config = dict(
    n_layer=13,
    d_model=192,
    n_head=4,
    n_kv_head=4,
    head_dim=64,
    d_mlp=768,
    vocab_size=8192,
    activation='tanh_gelu',
    norm='layernorm',
    norm_place='pre',
    norm_eps=1e-05,
    positions='learned',
    qk_norm=False,
    attn_scale=0.125,
    bias='all',
    tie_embeddings=True,
    parallel_block=False,
    init='normal',
    init_std_qkv=0.0361,
    init_std_o=0.00706,
    init_std_up=0.0361,
    init_std_down=0.00706,
    optimizer='muon_variant',
    lr=0.00181,
    beta1=0.9,
    weight_decay=0.13,
    lr_head=0.00582,
    grad_clip=0.5,
    warmup_steps=200,
    schedule='wsd',
    decay_fraction=0.701,
    decay_shape='linear',
    final_lr_fraction=0.0,
    batch_tokens=[32768, 65536, 131072, 262144],
    seq_len=256,
    doc_mask=True,
    train_tokens=613600000,
    steps=4898,
    dataset='wikipedia_en',
)
Each number is 500 + 50 x the weight over its row's rms, rounded and kept within 0 to 999. Layers, rows and columns count from 0. Numbers have three digits each. The size before them is the row's rms in percent of the matrix's.

# k: layer 9 attention key, 256x192, rms 0.0806, rows 218-255, columns 144-191
# q: layer 9 attention query, 256x192, rms 0.0805, rows 219-255, columns 144-191
# v: layer 9 attention value, 256x192, rms 0.0834, rows 192-255, columns 144-191
# o: layer 9 attention output (transposed), 256x192, rms 0.0701, rows 192-255, columns 144-191
# up: layer 9 MLP up, 768x192, rms 0.0876, rows 0-26, columns 144-191
# down: layer 9 MLP down (transposed), 768x192, rms 0.0943, rows 0-26, columns 144-191
k218 099:532525573516511564453557621437448628465457415465506555529568644469525503543440512557469524459434537520483580504488570507442479542493551535511545
q219 096:476518516404390528507434519519441540459445502415394489497451573465576469448522436471522454512645611573481496553419521473486492469448450505560539
k219 099:534547480446522525464472478591599570484494569543496448486468534452547459586528434523468548517563512482466523505453449532576534468501554427490473
q220 098:517493541491550529585512481466498624511446428441542415418509551539515468585463445527333494472529502525532468564430579504532442490480465452559468
k220 101:501466552518501467464489509407454579584494485515472506480431451534395438513468535576512503486538339526457512532442617518585503489520506482585481
q221 099:533484454528483501612508526415483508421504502506414522533486490488549376515569492446438556572545533469478454542510463492555460388466560541481531
k221 101:474499404573461547539527478507439518457445458518495495513589457408509415408463405444454442577590487327424437431514517550451489441557502540454501
q222 098:472552575425616525535562458521629618466484480466483493531448475549471386394474494594476475608435480471461524488486410536464550523502478562525401
k222 097:498507552471569516491532541492556550444544448528475448433450487481445378471481450571538465650498528491519505474602590448449510638496544519499621
q223 099:510512448449542466508528465565556432430501527536528476450487523466461481454526549468570527389494521412466500516429559513500443522462565496521518
k223 101:525582525495452496485514405462577482492508480561436498514395576505518449543399580529482508406515524426479511427526487589498481512587543540515535
q224 104:534467495436477522494557526514436442544440506442438570476471542428455592505550479462578381544421511533623403498524524484484578415571406543491498
k224 105:508501407456479461502525508551453498494471391459537504482506408556557600538561505445522515459457549443399557490499598540600582475508422532457519
q225 099:565566476578550535477511508495490491511513540424488546434509489542569455493477477453477435564492495466569534537517460560530468490455571559521505
k225 101:540426561471438509531474574489497522509513481518558486459504575590586601478521502542518511514482393486450442448467477422495390527456469638446563
q226 101:602560530585400516576446418489573593519455501474549462457552495553466447444505440482458540500552531488526583550463542572402541494450537516504440
k226 104:528462554500510525550486504527455524512469528455449492523527572496468437486442535583507382481526528531490453573553578557522447445436553534468522
q227 100:538457544448566526474562418482568458571431607471469488521493504550486490412587485493621598425412478510463448566504512533475517459460504478528492
k227 098:556415494502519480461562514491569519497531570450488512488497512531562513499526470501549520569569478466494399494463528453422516530443527444550512
q228 097:468555543552544540574515444543567438570466479561531494535511515538551477457533461481497478448554473492465461442449562514510550501501514487490560
k228 097:564430523439541468529526395436486448579548496494502482570482451490535541519518466500516593517540571511473449533467508478546456526494605492524489
q229 097:502523452416391451508510539524481519488469414450469487541575516563545511490450462454532521488546489458522507491459500495531486518398489438488475
k229 101:518525545543483538487484538565531522556549387502419461491425578495555502475446468470527560476525516472448459669471441614491487501456548473541503
q230 098:512474446483439505545501366618470516435545443520468578439545475440495406550485430509520481519436466588437492496465581540460476496440464549467491
k230 096:473461511437557551470465455544520559433495533432462554372504503496432570500512553437476516493458412570477520497542524486469491471497512546490454
q231 104:499479493508396525502518535540547532493417562540495433443460467463462475510444554451549525458531486471457500491450502472503508499456505419481430
k231 107:497569475531535549495543538542506493515466494495522436395490507498519452461520480526524518425555501514534449394483531520540460489423556489578529
q232 099:491445451478383522511543527550529503507534574548452460556490535525563505514557445545512492502498414502481478484566495460471441582491585509479455
k232 099:422426480532475493439578448548532534428526467457472579601508465522605519524471513564454532542475492536431537467467496425548592610537625509374477
q233 100:485521473509396515578488556494430535495466489556563417523470495516434468471581429486484492507494482399421468504454440454590535571497469499477588
k233 101:536594609470553445548582516518474458559474442500505451499516530439425566489549472517489563554488460488570559520406590573545528477413541481503459
q234 101:514478471498537495494484457530457493546441442500539449506506537442472463481600522569392428529501547506504511498403565570491622443517537565517529
k234 105:534444544569517532477541485487400557549468593473453451638470541502538509565470511548501533463422509500455532448431497506531514394455451557546577
q235 100:556395505522489456511541372487471504449536483499493475536536503528602581523544443515654463592501474501518482532486524561462413538555531498454560
k235 099:481479609468534509525558548504585541497526512452480460461569414484486576585471485518585460556509477539566559419478558519543452567522395494453496
q236 102:460394570566544565465456451453623518553519503502439528451486536492505489533492424467542532429564451460486437550456505548529640521523575467484552
k236 105:472525570562524493510472542506583496552328474486500487506412515545500533485432460443535437491591469557502573513529525474573597513512419492465486
q237 093:475518471502512497458358424503480475465551510562571502490511525556543425425478548559452548484467547605498463459592483415465524488539539577568502
k237 093:510476470533631474503447429406451527466487538438514566474458463546513530524441556537465445452514484530477421489506450506554470550496507514488484
q238 102:484484496567467532422528482504555431548356566530497549424436568502519513514474497497494524451490523500413474458470507572461534443513554462540437
k238 100:561519572544504534424553458507533448541475496561485407494524504510502609449463458468471442479572514616403545500431529541475521588485592426500534
q239 095:573513548500554508605420489486491530381471516478380487507438468547351575548496516552556544523575513510411529512509486485450322539515483559516532
k239 099:544584467470428583580506556490443602483502568549413531502402390507518541505553538544473533426635485563432441460553490525436482455541531477525516
q240 099:513456500574511505491431525581533551509504518508549486529397527502516429517505542495478491491452489380499407523516412492541393502526554518481487
k240 099:470526464457551514471516602519473440488511471472493415520532475539445491517493525481495625424514493544507418560524476460555391558451519448547516
q241 098:576475508488510448479547469482439418589525465505503441640547497558497443508429548454560496601494537544526480522512514591461383570454442531496526
k241 103:585535481502513543556452537465442490515478545379596452448578402535511494466566395491531455448477466576463463492485539527417569539426436497477505
q242 096:496490593517602561547642467488459444407557476432489559503488494502499597515521482432421507538507472536525514569481497486506489494421611403466437
k242 097:516537542454600465477529405511470512527577525518596454516516481531480460510504463386464471548555420430491482481574470445501543497498525517547465
q243 097:418549591500509547428501454487490532484504415561523474413511499561490516548512414465552541412507558574528506458462540589475531539572545541483543
k243 098:503416575471472571444525505461558488502489486528531612467442406510573525431516498448543502405485500525536517461439489532477584459474512480484476
q244 100:526512538479490543524516474491490455489587566511428588554404439474569532410551562440479612456544525486454531471496523515457524531487479455581546
k244 102:489466553505458523526526504486529396471501458485579435418562479526477494534510553454522572509461567522441417448436412573465569527578526538500554
q245 098:548528520505487548523500569440463537386462440537494471523554573453498490434507537482478402505524505515464534513433397488514456515536559520540487
k245 101:594603603487448519478554585445514514489517492456485485615539447409531486574517483441469539514514372465470510490544487456486503384615479434476471
q246 094:525559486506476537517560498449541429508529498456531556488516508479531447415478405495527526477576404564548529591491542457562453496474515477457429
k246 096:473548572531510557523485491393517477522587510476506537530543453529431544494560468516465462449458568581476454479495562521445542536445581508492423
q247 100:485505495571514545581414527447514504497533571539535601525498463514500527505587522489423552572493458462589597477507549506488467459522458418571472
k247 105:507541498499457502593489503573474455438495482496505470495497482528518475527515467511539447530452515578468530443544473461448537537542495381524580
q248 101:555452494447460515475534454529506424536471503531515466483456462557514450509572523470499476454513577553379528524428550524559488550537449507453509
k248 103:503514510490552512537478523488470511476519449474505488548469422578450413561554543457506574460534567527525479449446475430531365420544583582484479
q249 102:540388520477505533451472430448432505489524485476461424481544513524366425526452515523497555430500419533466471491360430587499495510428534520526391
k249 101:421506459547505523423561519545413526494480536487499421473426461525541474443546491507549433441529401511570467526466497458470511501553451416536525
q250 099:488511473485488457405491516480539442529518407486510633365479453627552486447526398472536470537557618475545464628532428509445563430399402490450469
k250 097:453587499552501399442476492515533534439506513500524528571462425571527473534544284475577492547481609531500466509563478456483494511407468454507520
q251 099:538406429466554459506568460549485465499515607587435486520530557493445607567529529469443513522502498496472473475460512511528497433483476489465462
k251 099:469506422542492414442584453459478503503541532585461497443498500486599525424436466460499501530454572485551436473532446530528565464439559474530433
q252 105:332556607489526434520487524413576479498545486550494568546497598465504555476458433475550484480486511486539459541549453504593456602564482519566475
k252 103:337522534470518525497516489483543524485470429496485507596546486494452582407469433542532506433496481464639522522482465557569439534569523525427506
q253 098:476537513456528463575520485509516485523432472449534508556441515473477669506491448470415544545484427559527511483480507571531518540403553457413576
k253 098:472446517456603459536498508479577427530526471507514500561443517439439552524472502508464465625376494464530452439414593530473551464475549524431503
q254 100:500574477534539642610444486552396438478529413406528530481503424598553492517412491453437399502458439438479488471488519476532497504490463571462448
k254 100:487548516510507468528488545547437511377482454454424462511518434603473460468556445443498513414504454512440553540530426489465471537490509588477370
q255 104:521485542391470522504427467575535460550424487494433464463543469524475532444444479542428491597525531539500403568425450540659517514522424447499539
k255 104:446535430490543581466459446564500527520520599576485446547528504553484540436517606509521515551416440462439489504536527515468454449493526575549472
v192 104:551439505458418473514441475518498501453362461515461545464497327419457589482567526495519509506447473490445522422518489490511555484498641503547592
o192 105:467514582514486506558489467467599445533379508488546523496494613436489498598539475466590435345497534587429574533578471565478530600510579521590439
v193 095:535644470524512591391534511533540419512454437497408544494541510523482441505461512542477427492530416528523502484496481527501479499466475477553494
o193 090:482467476496494450486439469536445541465510522456586545504509480494525457508564479468483488502452497502574510421523491410397555547552566533598558
v194 096:494502505542467469534565553485448506487410490465470502579473506459467449473413506418463406392536590460555559523559457452563478451510518500507494
o194 089:609446581499556474549557463451585525505534482458562571540440541502475425478440446524379440546546510485468488495456575544551451453517416507453529
v195 097:525358478404393532510505557503523513522552553467519515588592532465500494452524564519464430578458452545488499583513450628529522525542523487523441
o195 096:489590524517520459469529494532417533562502414543498573548480556552429591512532539447356571514557429461489556453528460512510505484467398403468533
v196 086:570584553458527497466501414582472521553448401573473456481513452458521495551566522532441556442442552433550533498477422516512478503473420490520518
o196 090:482541426536480494544513517471620499470606489394452532446532573562440395482517455521407438526554603561544558493555536446474567506479432467553568
v197 092:333545513567454441487532435520399415522513466484497640518492545476524544423541489535550499493513511494506482523482475524465394489417500432587469
o197 090:637564489449576535524527558477556536476504538542499497531478506406586459529445473554425462486495458525492482503544545495472535491564448516504519
v198 093:481490451435402450523480510392426500486520508485546573490577464496505494546503562506468535501514535480482439535546543525541432467403486526479519
o198 096:354529531471543523531452631591450524586589508492461427501493488500587455462420468511452528549499411425520563492447411583546467555542455472528551
v199 095:509444540575515521487402402549528524545468505465414555457442466511528533570495440482524514574398561521539497547488371393448507533413448478565526
o199 094:587494494427458478595454601483547449434497472510496533489475498495498559497452556546671582438596469581435567433495551553527493458550506517476484
v200 092:551489445447480418501506498372467471552448493590488461508514643500490510562580453569489599410539552429494460428432516459466515551569413625483374
o200 089:514538611478502628473512482496541559599447464438556539502532522472530517508461502391407432521481433553541460499467589537554468421497451397593538
v201 095:523485567460535518492497431467587579502374494530551563541406483443386573511447464566305457480541562459502462497558465472484406555494513501513491
o201 096:450580450543434506526416463504477469440536527586487467592468579535461445510520502497405515419516448483486489448506519568569503479490458544547506
v202 091:452504560491448600526493553480531521497520559520499477526495429474532535467530431410509465501555455516504470505547496411439538597547452437492507
o202 090:450477514590490539460412362584480493551430483406531476501547458488461503540456514606506491486511484526507598565522424603447542530448513524438514
v203 095:482541434503582474491514445446533473552445523464479434517507499490486494556520432529494579523486699386564508569481505497471496460581497529458499
o203 096:476479512493442486547543493496512510440504517515465498511429556528427469490552489462579539398454559515555547519602532428558475364587485448472577
v204 094:538462545532480473456445498422489528476487537485557530480482537461483510493624439563505453512400533527416530487500522489513454457533461567607490
o204 095:439524433480502540547529409476493454555403487527419480494532510502502506469614509414585582482546465473481447514536470450515470586462516525535488
v205 097:501472574569532417447466521502521456354479473565544516497570524578468481536617507488539524500470520490602490548508472576510551421534491511490529
o205 094:472486460473500532547552403447510476551503556590440464513442542428544528419427437528655545499487603472516426605510539520500457474527520502514569
v206 096:507554590598508457569482459456531525511426437644466424461545508507402542466436509579414496511448446598494452537441525516523590460490433410406525
o206 092:496486492548467475523519522447540552560561495469510437518490532539510484468496545486433338596525477458575536522563450531489467527496479515560552
v207 095:536468449467617590454573419523529474578489552545585486439536515536389491461509444533467485582601651529429464436605579533477523470445422511498387
o207 093:547461501586435410523539505550525563457469425417392535451527507499536466517482467476430471568546463459470480457537479466551464541440501469568559
v208 090:418513569567452443487468565425492533581520524473453397532448586538515525497382577514486577501547506516454535454509483454572376393525616455535416
o208 082:500456414538554410579485445471444385521512456536433561548568514513479448484569439505517490469456474516565453536459437580429579502391431558489534
v209 095:481494485472448472456534430486556477538503536529429559536573529452387481520491566504511528498378538466447498515500569484477516481508439524556557
o209 092:476494478521544514574603446453470410535410535473579487424442569571533501538605468541522529459518484519516520439551485515398548496577519471498486
v210 094:457532447607442536469449491545539519532530538406462485495570581460539585538452517546435493412473487532500539575466533447490632426482492541460458
o210 097:532459463548485460504576493486397471455408521523494501444556437597446453519528572472422497547481528494577421474571569517559435501519554565522464
v211 099:464440475475594487438528493531538492522448500522521447461520512532454498440499497484491530554530489479567472449451530408489495494462530408576522
o211 100:475462546530445501525528502398461527548551483463514548489563510571614520524583426486555461458498465489481484453431536550456510552544527541546525
v212 102:508480521499489539516529514495501531480507533530517507539473507568466507520486516424382482386500484433548471580533471521508544455553474546401384
o212 095:468521437508572469520589438540541377461466468547487564490399543435501485538462556536305525454512548495545524502541529501596486513517491494526524
v213 100:497404418511421501511474480532466473563520546442543422465520481492601535523509562544521494475513446598477424459548532411558504481567498469462483
o213 098:456468529536423549492530514582448525494578495611455540458624424610500474534531442429562537388488537470576499484480560497544513524413374542523487
v214 091:462416429500486435483419543456558481574506571531487422533554412407458507390486482472489529515542491552519485593562508562416551544433479574479545
o214 087:580510595501386540447429517384376571509495576478528542409519509586478474559442528542524507541571392437534414582370473504490514499508533537493602
v215 094:572604496468494480497488483477512519534476585573509529534583527589427539507605548518530479522590534561569482435429480648604508450463460475445525
o215 091:482537495552492473499570427508508348470502452478501461455503548451433473488419419514560508570425497426487362523552534380524499563562532526537540
v216 095:491565495435571529502489512542475584429424500491434455586441431456522459487493542505554544527527489490541548506516504474519509570492430489485577
o216 094:432492498600518547518578444595510477518507536496550536536546402512520370491474523480503557405464511472436473492598520475561443484532524525482572
v217 096:490514480399568431556434585493347544527623527537537574482442476462597549495551502518461500459438509470426530474498573493605502587496497426465512
o217 096:561595536495494568460493602484523434471497526397462430511552482547513531507442542474514479479547465521527464445387466562525533368500485453539513
v218 095:465412534519437495428471460502428454417465488523505516477445462549567512431501467477475540518425539460455484475473530545561495517517498440503574
o218 095:457545466507447494506549491581569484509537398476441499507517532559497441565468557492459551496559496504502555489498521466453447432454527573569465
v219 096:509382525576497504538473446537551499505462523499470500529490494505447498496600510500531479481548542510510516552464468620539436496558569530524511
o219 096:492538519498484445524629423485462470531458505522473467538459504535502600479523532537448461454497532385451530436554518472493468473526470541485546
v220 094:502575605473487492464465580494476491462581543569460426552441500418441515426540566498482439486477456386501537459531539577563535499529506491443478
o220 087:483430517546468478523537554529498584539427480574417566493489506460534489524446518472489535528483486453541447498509483571512542490593437532525523
v221 095:505606470448468540520515418575468573421572525440581547475503530511509456408488526500420549486440510458552547431528546487518561493534482419536495
o221 092:517557500583462504540459601482573508566456494500413493544549488443507499473433583505375574520491460574486474550523559524440486599458607554556424
v222 097:485554402505493508539408473474604420530483551456476494451476522569518539485563446515558570563448584467479451456547495448511438582431503455484506
o222 095:614493582461536517559485530542507561501538492504526438477504496492471504446534526462496450460440459498540432383444515516507505370471558506520592
v223 093:538450517476566402482517379521536460487462541480503489461537410462530557343484472547511508463480501464548539571487523520537438566441564524479489
o223 095:526519441513534601516552471502493591505515453609476519500460533505502526591605533463527487571438503558440522480518523577513455430539510512511449
v224 088:475448505498393484590498490627541373533529514495565496540461453492518532557424412488513470519459551482462530487441460432462510573451546571394452
o224 086:513450495582453583389500470408401552487525521526496410555506589488459505467460528503621534484510490542547539561423517556446499487425470498491559
v225 098:453455517457422542448491480545511548428467522544514552449472527621407458450428521434572497497569626572429529539445500397520451505538447478505464
o225 095:488504598604479444474515526501519491488544362508556472575470537437543490474474448498685575441479524502578501472540548577563530484516489541493510
v226 098:570488482469555529594431449498534542552462539535542491513519469429534531508597447563503527474516508500406510450534624497535459463482511581448526
o226 089:536535467488475507473507470532422465471464454511452591434557530442559460589453499458489561449473632517503431512462464456493453465609444443541496
v227 092:502382548499506491468522606447416617557512413559493551443558452532600496449511441496471444535540507443523508466548531479505522491487592530552509
o227 096:475512511379499468493417460547574435484506586484582517490488460428525481512560497469506485533539378565498501518572432547465417536582477426507561
v228 100:516478555495479556505531531453578551534474518552429542457477402520551385515600536569484466488480508580528483555435440510476578558510509511549450
o228 098:524551522497481572436639488510605450536553544398576481447480523404459576451605466451411520508652555485494497502478473520527471500461484548511509
v229 096:501524479501451435534523483497468512506515474478503509513518501453492478519553501509603529580539494540452405572425428529548460585565469602483588
o229 093:511460593439467506430520543493585484580507504523536479602542569585486447437495512419557504555506498473526609550480545518505530529500492357469479
v230 095:516507531471587520519544486495463480463499545533515441575452467465571440549504455502567609576519524492385438511557510492576456477517526562565551
o230 096:498525500440482490506464445515573514491506542517468498347452552486478520523525514540669374381501543481496542501462533469453463501561545457589526
v231 091:467546527521470596580563548440536467451581500443523505496576450492439459488435564601521448480527436445482506571486534489444483573488497466471504
o231 089:562502429511519573404561404563542536467496531536441502493481463437478450395541547441576515466507561444551494499552491521529561484505644481429567
v232 094:467467521557460512519438537509507483511539528452382461331491453424506566500461462571514544444489423478438478490473498450517464468446500551486508
o232 092:522502501495529524381476493414435545491464432544571534520460450621523385500476479426509544509542483494516478546552504513473501490480420444539494
v233 098:486463450492507527544437551541525532454503495502492443511512524511601502437494540561466472465502465478456470518446528494458432521497547504459529
o233 096:484511445487485457484582425525416490464597585454455498478469480470506543417570497545449449460519460500543498512486517504562588447413402468522472
v234 102:454473520412420520552494508509387525525483527594477406502468549448449524454455505432492530618459462430472461479510506586514483428504522590495489
o234 102:463460516451532504443546518397484532571418515533449588546459542475518479489536486538390404487417514560557490488438449438571473608514525470426481
v235 089:476599570429555464481494476534433550465435550587509494469555497513419527584572461516424486514544470590450545486515543404462521517537518474530501
o235 088:582541478479524424465534510454471494464492499505527573522537503487569491502521524598488507488428463479491418465470578575480441517579517433457433
v236 098:470449540460422417577441527448448480457565555419537470432476379510407534465555457445442574452519509632525523463450472462522617539545506586519513
o236 096:497545530478475497422520543496543547468470525467492502527491607519496494518417502644560545559541417452443411528477493457474560550359483538488467
v237 092:519522576479423475499436500597429529540544549472534410489591540473461584521510579454563404553528572503387467439483519390483450541509563541467466
o237 088:527464523488450514446528500395486419576496476501517517522427556577489462471482522536429481495511507537541488551465495499551526525431396508488496
v238 084:425434448569490407501387429429479517474453510551513547520563490552394452520386513548474443506587549459594509516469558531507525524556498455533509
o238 083:450503543475473443511485490607511446550482435436507475457564485533499473495565382550552502555520395537520471541546548427587519485455501540514563
v239 095:559383489505483510465444566519521529379520571451573495488466489506504462472526503520545529517541424490399472503512374614496535539521498546533469
o239 093:570574539537488533489519521524450490566447491474519552485491507424499551475525585550565601456455608531578486523504574480503563498396608467540544
v240 096:551507455529471413398459538440404461491496506505510474609536446409502603433564466484586456568498516549394525488486552479521534497529610523495446
o240 089:541457503470415555570542547493531545508537589544474575427513545590533503489488509495547506511454413561656497594510494504516490522374436406471554
v241 093:572511478405503466522562525506532501502481493562576556486558514593525470512435401533492499497532511478516550526505592565576340530556512501461481
o241 087:403500449423611426511508428516510535471542472570548527488444401499565532494446573411536420602483482496475489488549487511540582568540434534556519
v242 098:628463483531443537437449490500518583496600520370536464522501512398481470538467501492466519503518391494514456497477451480501540548535582324455418
o242 094:547482492506477502534469486492439427500492509555490582481450473559525495515521506526379507516500524540466507489533600521525529575428487527478488
v243 097:564536464471503543567482492484433558514502505563517619559489483496485493499443520514476573506497536568459502510488494526563566494461547509562365
o243 097:625532583496525486471514524482533407481504591487485440499552503475439458470459577513464529508537443557453486485519495505618487446536483445448503
v244 101:573485561510548508564416563396393492504468467535427500587406527552443462394496532564575494532481477498518589550496509498505481419554508521518503
o244 093:461501432458468512430496506460532527525476506466505527484492446444540524525492550396539493519449511553446478587514401517548446527515446508490544
v245 095:547610482586512400529465529517521543545576546577505444586495419474519540583465500581516443502542461536565432454531489447358517480460584474536488
o245 096:503535513430517582430475510484522470484551467467508499424504605463497461486606482500450503612470465511536502496476552483508463527502519535370495
v246 091:477492482507499441487479418433479516473555506598535507465518511451530476412553628564580459527545494555529493376607494480501481459459447500513445
o246 093:429597563523483516550489544603508509577439455484485551507486418465451499636572356487620543483529586382514466533495640412460508559495525510474549
v247 096:492360480447461466565490521426591485523536527528401469495536466567453603468533567471560454497582484497509544542459471474439544494567532525397554
o247 102:437506578541479466357481517578452515506518429516499508518505530489525489508494456535481492597546542513516501514421491578515489516491490467500535
v248 101:563582553542482479500473442439500537552575529491512482593453447502454425506415492537551450499460440479486575529495500416617388461451545492536509
o248 103:561412536494531544496431482512460468497508566438436549513506413510490599482532474531573387493527541542498488520538483445488604560538500527396492
v249 104:506559570532474463525581401399488491550464554526452440482438474458478495559594456492622576440463518453430483596499456527551422501547539497457583
o249 104:482463403415507483551551426506557460475487471503534564387503512434489536455522506491647500524440517504582465490544462474516416487562491490476432
v250 095:443469454530536499451558525496439515493492579512447449519560494495468458490432384480567502484549456578485461472509567479529500524535523460465538
o250 092:601541536537520502529357524511427575595503411550473528416458433455513490415543521499530534562450567525501433551467401509472444420509488462569489
v251 090:495541431475455471519494495489436471449450544476469511509495532482560454529506590557434538535537457499541442498453491535564480601497503475479531
o251 087:518532450479547492473522571521520513547501495481522535464457364461484467412571419521454573437457519577462588499454543544601556406434469549535552
v252 097:490469443477521479489494508522469492495500591552451412473487490590556558562388489486451543495554529529547463535507420589498470505503430434541391
o252 092:522492470455465477558507428432369471436436511484451532505526427466496489393499551531556451565453509491369588496463538499441534466504460534495587
v253 094:479470481540559519574414515544442402507450493413502491503535522436412580481487512562476531429564566524514535499454555533492487521516590418520457
o253 094:593449419405478456509506408483501537436561584551530494469464529467448389499499466566558569572477522480536450518580493565506550438507459534490501
v254 093:459497505458491514470419521530482599564504502392464540637511524537570468425532506464459518521476393570537545591386573530463468474339449513470508
o254 089:482513505459549484489552499476508394410559460549441495483471546552486474502392524493558447459495446440438506515463439502568519503623434547526523
v255 092:461547517502502449523493542535510486392500473402379544512516404545555508473507490553545507552477512487443403504504438415515436542514501545388455
o255 090:500443437531433485518433491464468514549562485491552474541539538478446453584576549561533493435567417512532376557511436557544551501558431489460615
up0 094:546434531487506509555454442609501429483516569473523532527510444546466528511569509490512548508584575560524456430572471445498570524436435516492523
down0 094:470489419510489441469533490412512543469540493594493467453512553579485476523534503480402506491533520563380543526495449507516458515474582550529494
up1 087:449550490494448445430517542460534486510560474479576503533505430480497517472526540488391556546475489437485567510453583547510600538539517475528327
down1 105:633486507513531403458540515559493544507503469481391514525537492501452530460513567543361406481489498541443549468513448447559403496478480517458649
up2 100:489466470521453474461473453595481450495499503435548511445485454568606532553505508466512494488492444480562513485505570499482477502475472556437529
down2 091:546491469427471572513495566550511469408520417533541438540436434461467437426611538459491587575450498509509555541564475504575491417442504532499448
up3 097:493391478545512464446498516594639457455440569465540568572493420429496497522562584513414424508501483524497511525571512506539530470528509447522543
down3 099:508539518481426525480577446453429568531509459529484515461523551524522516527464454477395546559502470616555543514470545510458474559501492586512391
up4 105:519537441473519466588538481507523478396517574466519412509505577563530501459525522465530456573424539393445566427446478449489481520463540477519480
down4 097:556507525573552433545515466547398528448513455457499537512513601503558440421486488446483522513417588560534531630543442492492529505601464592460495
up5 100:520485529524482546517507510508537422432464492427550488451456489466481447435607467517597548505461479506445498523521465433485443525565385480480454
down5 112:466541440452532489513509501548471464521536537489490510525422534450525484441544536468429487535421515455506400545459546479507479458518630474445612
up6 100:533460536490511539510506505555444520479462532472530552505552546536471500522353510508501553450473488485439530443483514477469594479465438501521561
down6 110:473484474475543562451491517503492478515522441562544490511496474521508541500479470428434396452525510423550542435528514468438590446489504519403540
up7 097:551508552428522547544430568481457525536503446597603450569515466560582486455526560515364490537464471466536576501421511581567445455502524399518496
down7 094:559472443483495516544479487442444558491491506528461488514529443540571427417517514578554489517516644523623447569546515441399508488453522522610563
up8 097:612431437453524459517479467543466514512500490553491452604508615605465562531486602531551378585536454517488506531427449438496547411472490482559532
down8 100:361540497499447498521582431449418450468585479566610501502551539407493596516561519529586553507564483586492473444463518495497451554469497515559530
up9 104:447597512512544473375572491566527514559508536470518541502462449537545580500405540479476520323581423495452479513533503468547571562417450516549465
down9 094:496393526408499597578520502410546572451576471485518507422433618494465453569531524510541504571509505477435465561442508516411500485530490448490456
up10 100:556469412536523400614537541529448528417554399586476516483485518486491471588452462449577399534443536563382435515471415543510441511444531488520451
down10 099:495560590575450493468461498465591611486448534458497446529435391322558473470513502574510565431432530466451580517559553563500469545498510519469570
up11 099:464407513530489491356499496557433439450459520494465428453470614527507545466465516486547539463505499419440470448548475523480517547436522538568552
down11 089:534494553510555518516458510481442501467478423469571491547507520469467436630488448533419464508451546447609486497504528639497434427558437508482548
up12 102:409581515547628445472423489473492455525444456459516502619571465549478547575416597510528519468463552549487493530546523375578616536494496545466533
down12 096:486425478585536525376473518504504510516586512498401575591511617559475450498537416566426427527528550568549474476400556476464491503434517435531543
up13 096:485522533461590384483494523445443445501517498569518452588446564552474533396410448468550566497451511466489577624516469499484473517477521521516550
down13 095:506470581502451560476519502553494433499577487468467546505507410472501490474523543541358446458519448505458490531508452549557600517439564504526479
up14 094:465574481514502532502474495469440480478499497486484547541508491527490482510409536467469544356552507542574422516502426481550546538586498537522535
down14 095:569469491456479437462519523432553461487522468452466407471475530470478575531516448447409408556460476487466518469440495520520398521506472434587415
up15 090:504512559537531429516436496521510603484478472537528469533490408436489558486397535478450464531513594388504523524402503541430601532445525533526540
down15 090:466466421465460578435514538535540475574542485457483519551490576579453446369446501491432510502508380530523489482582499553555444556474485438466442
up16 105:475519465453583350505535526474433458577472492505455397587465494485490486465489498461620453460519520430490522475533469566510539345422510460564408
down16 098:589541458468477502538570487529483465447484551517550514518429531513439514464549513540604515558472561524550521445495473478448440564523634453398455
up17 103:445635521490501516476463436559476515512522534449495526420482525492383520573528452508500462530574553437518522356414548475445496541529482508550457
down17 095:527463508485508433601481553419517508526497521504484534543477552508494548485416605535472513492403501385541557582570426502439479499468540573440476
up18 100:464452448458441483421544561607506546459415519459516469570440491607519580514388448526502519526464573401424403425449464418545535516434515499548565
down18 095:415440435528515520550533496519510492493461444469548477503338490553432507542520558486511529535438404498520477459530528535487530545585549475547453
up19 103:486491525514532458453495493473449572457485440568575415533513438532492469393517445460431467439565468511526542505480434427633586416549484584433535
down19 091:664588539532509536464570418495609508532520648570407611469388501484596528544479503531488476418496445477504378430513530517454545561554472450500543
up20 090:595566417482482485435450519503503436465458476486412544483502450534562489503422457485423414538531492543523557491520540465574487470466561588430486
down20 101:456442545533528546540477498511487487489505556560532534509442502479476444446549523546499540514463467473559433581493491604444528490409511472634518
up21 100:457565472541522500503483551494403500528466513519463498598491522570511543498477504508530543451532497556612423502520628380546585499513511558500510
down21 100:536490400521519527414510545454496529442448437527522460439492500472488491471507493508429558510438541478557433575558482498471459485491426432569537
up22 097:506487492513576439496378515487532515510493513549439462497424454514397495375415451521413525496508555485575542507416595509410518556442445510582519
down22 110:550573509459415584419407462498479504477510525434575499430422458498517476527513525622463544463583465515501496573552533447522542401513436420504596
up23 104:493478537548469538452571564540454535517425560463387506576475593470378440444553500569546539470460452514539463485432450501511479573478479567496495
down23 101:478535532569469463617453470494420470465439478428468520454511514509474548487409515494462443475420551549449498476555519565399529535582508396553515
up24 104:417503658500519498569463451473445483529444589477498522515566520476505487394470431522541477454429528508387495438472486537579466510483486512423584
down24 103:560421558479470489594465496473542507540421538480399567552472485440466558556508509567570492536474540585496525433507634558452525459457551497555522
up25 105:448458511521455552529455407477494493530524516499513494533442457499515530477509546512422455520421487493477544509474518458528519554492409537545496
down25 107:529483535526462575530493538406453497530438498422561474543490488465450485512567531534509438518575497488520449533502485542524499507470402535477540
up26 099:503428465411407590479480420410501531461465442472485482495440536457523471576445512558461487535467504468452568501449520434462491563552500435424535
down26 097:470454550549512441499534551461551425504441469534438449464546582567546504568464526525342507491444489452449478473560538522510533452504551520553410